python train.py --head_dim=32 --activation="squared_relu" --norm="rmsnorm" --norm_eps=1e-06 --parallel_block=false --init_std_qkv=0.0286 --init_std_o=0.0 --optimizer="muon_variant" --decay_fraction=1.0
Each number is 128 + 32 x the weight over its row's rms, rounded and kept within 0 to 255. Layers, rows and columns count from 0. The size above them is the row's rms in percent of the matrix's.

# layer 9 MLP down (transposed), 576x192, rms 0.178, rows 343-374, columns 48-95
size [ 94 120  91  98  94  97  91  94 110  95  88  91 108  98 100 128 108 103 100 102  95 102  98 108 102 105  98  95  88 110  97  98]
[[109 136  87  77 136 122 135  91 118 172 111 151 180  84  83  72 172 116 122 103 109 109 141 174  65 132  90 136  72 106  98 230 128 183 161 128 170 163  63 113  96  97 156  94  96 128 140 132]
 [159 119  89  85 102 170 177 102 100 110 136 123 145 114 141 164 100  95 130 135 140 121 150 125 115 130 120 166 145  80 204 113 158  83 106 160 158 108 143  85  89 164 146  78 145 139 130 168]
 [ 86 164 100 113 134  95 128 151 108 163  87 138 125  80 170 123 172 135 156 133  85 144 120 166 188  91 170 150 119 164  96  99 154  83 139 178 105 135 108  71 107 116  72  55  89 144 138 124]
 [114  95 114 104  74  33 106 166  98 159 170 142 191 111  91 104 115  97 150 150 106 173 152 171 139 171 126 139 148  86 124 128 207  94 116 149 145 118 115  98 183 136  90 134 143 131 153 152]
 [145 110 130  72 195 171 102 107 138 117 164 141 114 148 123  86  91 131 135 150 149 105 136 159 160 112  58 117 137 103 188 130 138 182 123  65  97 139  81 130 147 123 113 187 121  89 123  99]
 [ 46 152  93  92 133  93 168 101 115 153 140  97 180 110  83 162 145 124 178 132 101 129 150 174  80 121  77 116 106 160 168 135 117  90 139 131 112 142 128 128 116 191 155 111 106 122 130 136]
 [139 130 162  85  93 148 114  76 133 163 140 146 224 153 162 151 145 145  70 118 168 181 150 144 140 169 110 108 158 192 191 207 126 137  93 159 110 104 105  89  85 118 148 139 170 137  93  89]
 [108  90 122 139  91 109 148 145  78 107 121 212 105 128 167 105 164  91 141 181 106 133  93 140 103 113  75 109 118 113 167 153 133 109 138  47 107 138 102  85 139 103 129 155  99 111 166 140]
 [ 86 164 122 142  98 122 115 131 112 118 175 167 110  88 147 181 132 147 145 157 150 150 141 116 174 123 161 111  69 151  79 143 130 109 170 138 118  23 174  98  82  70 156  96 144 131  98 122]
 [129 153 116 126 114 108 114 117 132 126 128 136 133 145 150 154  75 164 130 160  90 183 150 152  77 145 141 134 147  88 137 137 154  46 135 144 100 152  93 150 143 141 106 143 166  82 134 140]
 [183 153 130 141 152 147  92 157 169 143 127 162 115 139 114 150 160 133 141  96 163 140 100  41 116 155  79 128 118 105 123 144 149  79 154 128 138 165  89 109 111  98 122 118 108  80 144 127]
 [144 131 129 118 164 117 112  52 172 105 191 174 122  96 121 175 129 153 177 155 127 154 145 138 133 158 114 144 113 168 113 190 138  65 159 164  61 176 129 121  95 184 119  88 114 126 149 141]
 [106  73 227 138  66 126 143 122 121 135 151  94 121 114  79 181 110 117 129  99  96  99  81 153  69 142 130 141 145 122 209 108 103 135  99 115 186  86 166  97 152 128 118 193 111 138 115 131]
 [191  89 215 151 113  99  74 135 146 127 159 160 123 176  79 156 115 133 149 153 155 135 105  54 138 157 159 159  87 131 124 112 125 166 110  93 161 135 134 135 147 122 166 139 124 147  74  93]
 [142 103 125 141 175  82 128 136 134  86 103 101 214  47 147 180 148 129 127 158 110 117 112 131 114 141 159  94 120 112 109 171 186 131 149 103  66  94  99 107  64 147 204  80 137 109 150 151]
 [107  86 141 152 112 190  32 174 156  94 149  86 114 123  91 182 152 115 153 129 150 103 107  95  97 117 179 121 132 159 115 165 144 186 101 149 111 141 153 163 154 165 152 126  90 134  58 133]
 [139 121 152 167  95 145 123 129 157 131  78  75 142 153  68 136 163 148 135 182  94 188 161 146 121 115 139 125 155 160 170 116 135 136  91 111  83 168  85 110 108  95 123 167 182 179  90  80]
 [172 134  82  94 125 191 151 135 136 136  90 117  94 147 160 129 100 118  88 138 151 149 131 143  82 122 123 113  96 150 121 174 112 113 146 108 186 119 138 217 119 175 133  76  89  50 201 143]
 [118 107 135 134 109 119 128 120 138 141 164 164 183  83  90 155 139  98 148  92  85 170  94 190 162 127  97 128 103 157 160 110 145 196 115 145 171 131 115  81 102 180 115 161 171 101 180 135]
 [117 145 163 103  41 111 176 108  97 147 162 144 114 181 165 139 141 140 108 126 166  91  95 103 137 169  56 110 129 107 127 149 145 108 105 125 144 118 155  80 147 149 136  98 124  81  65 153]
 [ 77 118 114 118 146  91  71 107 110 128 110  95  91 153 113 196 156 109 128 180  62 163 129 105 129 129 168 121 173 134  99 102  93 124 129 131 112 189 116 175 109  90  79 110 135 157 122 179]
 [152 119  54 138 145 166 160 120  88 100 133 142 134 126 143 104  43 189 128 144 154 136 138  86 146 105 158 197 110  55 167 164 126 105 154 146 164 121 122  84 145  95 169 133 196 140 109 168]
 [188 124 109 140 125  71 101 131 138 131 166 126 125  74  82 120 171  97 202 168 108 188 183 136 114 122  90 148 103 156 128 125 105 103 156 226 101 123 137 135 101  63 129 108 143 116 117 147]
 [121 112 173  94 108 145  97 118  37 149  81 114  73  74  94 102 133 186  95  84 148 107 140 124  95 158 116 119 140 120 139 124 106  72 121 111 138 109 112  67  46 143  33  73 137 135 111  86]
 [162 130 124 136 128 164  75 145  90  74  80 119 171 137 100 178  99 155 193 166 151 108 134 116 106 126 170 136 183 194 104 142 120 140  80 140  79 192 134 156 213 138 176 133 168 116  87 104]
 [108 144 142 157 139 117 160  88 136 136 128 117 182  83 176 129 178  78 116 105  76 129 117 171 123 102 185  97  47 109 139 154 116 125 118 162  99 111 127 173 102 139  66  96  49 209 108  87]
 [ 75 160 158 131 115 159 161 166 116 103 136 137 167 174 144 133 147 173 121 146  96 142 170 122 155 156 103  63 174  70 142 151 158  75 122 142 103 141 151 146 177 133 130 127 139 116 117 108]
 [102 174 161  88 157 108 107  64 134 104 143  94  84 173  95 169 109 162  88 159 111 146 218 125 117 205 152 131 189  95 132 165  47 117 141 172 123 120 135 130 108 180  70 114 136 144 160 130]
 [164 160 140 183 117  98 111 119 128 108 167 140 162 109  77 130 119 145 200 142 125  85 122 130  92 153 113 153 142 182  83 114 167 130 131 168  96 190  92 115 107  89  91 113 112 119 166 129]
 [ 50 172 156 144 119 102 155 196  61 136 129 154 153 165 165 161 164 103  80 171 131 143 114 146 129 152 126 133 102 104 187  93 164 121 128 119 127 153 110 167 104  89 113 132 199 128 107  56]
 [140 177 126 161  93 189 115  94 141 108 152 118 139 127 106  92 114  69 106 178 165 164 131 156 119  97  74 139  93 129 167 106 144 147 130 169 117 146 157 126  81 131  67 116 172 154 151 101]
 [166 120 175 162 115 113 166 131  91  96  91  91  97  98  95 137 139 122 115  92  79  76  92 180 153 151 196  77 106 114 149  95 107 107  86  96 126 104 151 120 125 111 157 154 138 138 151  51]]
# layer 9 MLP up, 576x192, rms 0.209, rows 344-375, columns 48-95
size [114 106 111  93  96  88  90  95  89  86 105  95 103  94 132 113 104 101 102 107 100 100 104 109 101 109  91  96 106  87  91  98]
[[112  22  72  84 141 151  57  84  87 115 141  95 131 126 115  92  86 172 111 130 121 107 135 116 122 177 198 112 136  99 113 121 181 165 161  83 108  93 100 137  87 147 119 122 111 158 143 120]
 [120 136 136 138 157 128 125 110 125 190 111 140 152 163 148 113 117 132 168 118 105 121 114  56 160 108 148  73 132  95  99  67 116 117  56 173 171 114 180 106 166 130 138 105 106  71 150 176]
 [142 142 186 148 119 125 111 203 101  74 121 107 133 158 157 153 107 112 135 104 131 171 168 162 107 138 110 151 132 143 112  79 110 171 127 162 204 161 149 157 149 153  68 181 150 162 116 129]
 [131 167 209 144 146  94  63 147 140  85 148 130 150 103  93  89  89 130 142 166 174  79 134 166 112 154 108 156  81 118 112 123 126 129 175 140 135 141  95 180  73 122 126 106 124  87 103 178]
 [113 113  87 108 120 132 108 199 144 108 107  91 145  83 135  70 114 111 103 132 136 133 172 115 142 151 156 114  73 116 175 151 175 102 141 190  69 102 103  97 111 116 127  58 181  76 136 122]
 [134  97 142 105 109 145 131 107  83 118  92 110  97  98 112 150 192 193  90  87 132 102 125 118 119  86  93 140 145 152  90 156 163 105 122  61  90  88 139 120 123 118 141  96 104 185 137 170]
 [177 159  80 158 102 193 131 117 158  93 131 113 187 188 126 121  74 124 155 115 147 146 140 103 120 101  59 172  87 122 102 173 125 140 109 208 104 137 147 160 137 107 135 126  78 130 167 129]
 [111  92  78  51  85 126 141 125  83 181 175 158  84 130 172 107 177 169 137 122 125 157  97 135 119 136 125 125 101 110 110 153 131 125 157 119 144 120 140 104  77 137 120 103  98 144 135 151]
 [125 169 121  82 169 103 137 163 158 169 150 154 113 122 123  96 126 123 150 137  97 149 176 151 131  86 110 128 162  76 122 126 193 111 143 139 118 104 135  90 159  81 139  95 104 140 158  99]
 [151 142 186  99  97 125 136 174  98 134 135 117 133 123  87 143  91 184 122 172 128 140 191 171  71 170 121 128  75 141  88 192 112 169 113 127 118  72 124 104 113  74 147 135 126  84 131  82]
 [173 110 182 105 177  84 130 130 112 160 113 141  72 167 100 155 174 168 150 172  92 189 164  92 124 108 168 150 187 147  84 117  68 127 163 162 176 165 127 145 134 156 162 160  67 112 166  69]
 [161 156 109 106 116 107 130  89 124  94 125 123 117  68 112 111 151 151 164 183  98  98 190 124 133 128 213 108  47 174  83  62 146 110 137 151 213  84  59 129 128 174  79 134 101  70  98 150]
 [ 83 177 125 147 141 169 120 149 185 107 110 120  87  93 173 170 138 132 111 150  68 141  98 179 141 134  82  73 162 141 155 139  88 118 139 163 105 122 100 105 153 145  93 169  77  92 131  79]
 [223  97  90 137 135 143 195 139 101 154 203  93 151  89 143 117 122 114 138 121 159 103 137 147  95 155 106 148  95  67 145 160 153 143  75 156 107 147 123 132 127 107 140 125 147 122  85 132]
 [126 185 110  84 122  95 172 105 135 106 178  95 125  99 113 177 162 127 112 147 140 109  96 153 156 135 153  98 113 125  74 140 144 103 148  96 149 158  85 160 168 137 173 160  92 169 101 181]
 [ 87 125 102 155 167 102 115 138 126 137 122  90 122 127 115 145 181 130 100 166  27 165 138  92 123  94 175  89 122 127 107  76 128 135  74  99 109 114  75  67 140 114 154  97 155 194  88 133]
 [100 115  83 164 156 179  93 152 122 101 125 165  94  63 150 123 162 143 102 145  88 141 178 125  66  94 149  93 158 153 131 173 138  74  90 162 169  83 111 157 100 112  89 116 128 104 175 137]
 [ 86 119 157 143 118 158 139 110  83 108 106 175 103  28 125 138 115  97  72 121 126 157 139 130 128 109  75 142  92 125 155 128 156 121 117  90 120  61 139 167 107 102 140 184 140 118 136 153]
 [ 83 136 178  76  87 147 136 134 139 131 198 136 123 115 146 158 105 106 178 142  83 117 120  82 189  88 109 129 181 106 154 145 146  96 187 141 136 121 169  54 119 108 122 175 127  60  86 147]
 [162 132 117 182 138 179 167  82 132 167 106  91 128 196 145 156 142 129 145 154 137 107 118 116 117 115  82 118 185 167  88 162  77 137 108  85 136 132 182 194 124 127 109 182 102  95  96  71]
 [ 90 123 131 150 136 161 122 140  37 109 113 172 118 131 144 105 126 147  72 148 105  64 145 120 158 159 111 129 133 113  70 166 121 103 148 126 118 124  95 104 168 136 152 138 129 112 118 129]
 [150 113 133 146  87 102 153 118  98 102 146 101 154 127 144 105 146 117 123 119 136 110 160 172 146 167 196  82 163 138 116 119 124 131  82 110 177  55 122  76  82 112 106 145 120 135 213 136]
 [111 113 101 166 174 100 167 181 147 126 128 105 151 184 156  59 161 144 116 141 109 178 114 108 164 134 156 164 169 141 166 100 136 113 132 127 119 159 194  45 108 113 115 115 129 169 124 199]
 [ 97 195 119 137  78 102 162 119 115 157  89 177 183 139 105  78 132 123 101 138 153 176 124 100 143 110 123  74 184 173 121 140  93 116 115 111 109 103 152 177 213 159 159 116  94 121 140 113]
 [157 119 154 183  97 115 166 132 118 166 179 114 119  95  99 119 150 126 131 141 193 131 154 138 132  97 111 134  77 107  78  69 161 159 109 171 160  82 148  81 142 125 148 105 167 124  62 144]
 [103 144 152 150 129 161 121 149  78 116  89 156 146  94 162 135 183 163 134 170 125  79 124  73 111 147 108  81 132  34 149 131 191 118 112  49 114 109 101  55 101 104 161  90 135 139 182 154]
 [101 193  72 145 181 116 163  77 117 147  99 181  76 130  78 123 101 118  57 189 167 122 124  77  94 146 132 140 142 129 113 195 156  94 150 129 179  94 132  96 144 142 167 121 111 100 112  74]
 [116 158 155 103 175 130 140 105 188 130 115 167 165 145 150 119 107 116 136  65 130 101 142 153 124 136 103 132 213 109 164  98 172 150 110  88 144  95 103 166 137 129  34 175  97 161 198 133]
 [ 98 157 180 117 163 125 164 139 143 182 144 122 115  92 193 167 131 117 104  70 160 120 103 159 113 104 134 149 131 136 158 126 131 158 112  86 202 156  87 120 149 156 162 215 150 170 155 130]
 [146 175 138 123 118 158 126 141 145 127 141 114  64 178 145 123 112 158 122 177 123 127 173 129  98  90 106 108  63  59 147 142 126 139 125 132 155 134 114 139 103 184  96  71 130 138 116 172]
 [151 107  97 161 122 116 112 139 103 153  51  75 119  90 112  85 174  88 119 133 103  53 122 183 195 100  94 138 176 115 100 146 178 124 101 102  76  97 136 132 123 102  97 201 157 150  70 192]
 [168 112 130 111 136  89 141 149 114 133 197 166  94 104 132  68 147 149 112 123  63 113 122 172 162 171  81  29 107 159 126 117 144 141 137 156 145  85  97 132 109 144 107 136 173 147 128 169]]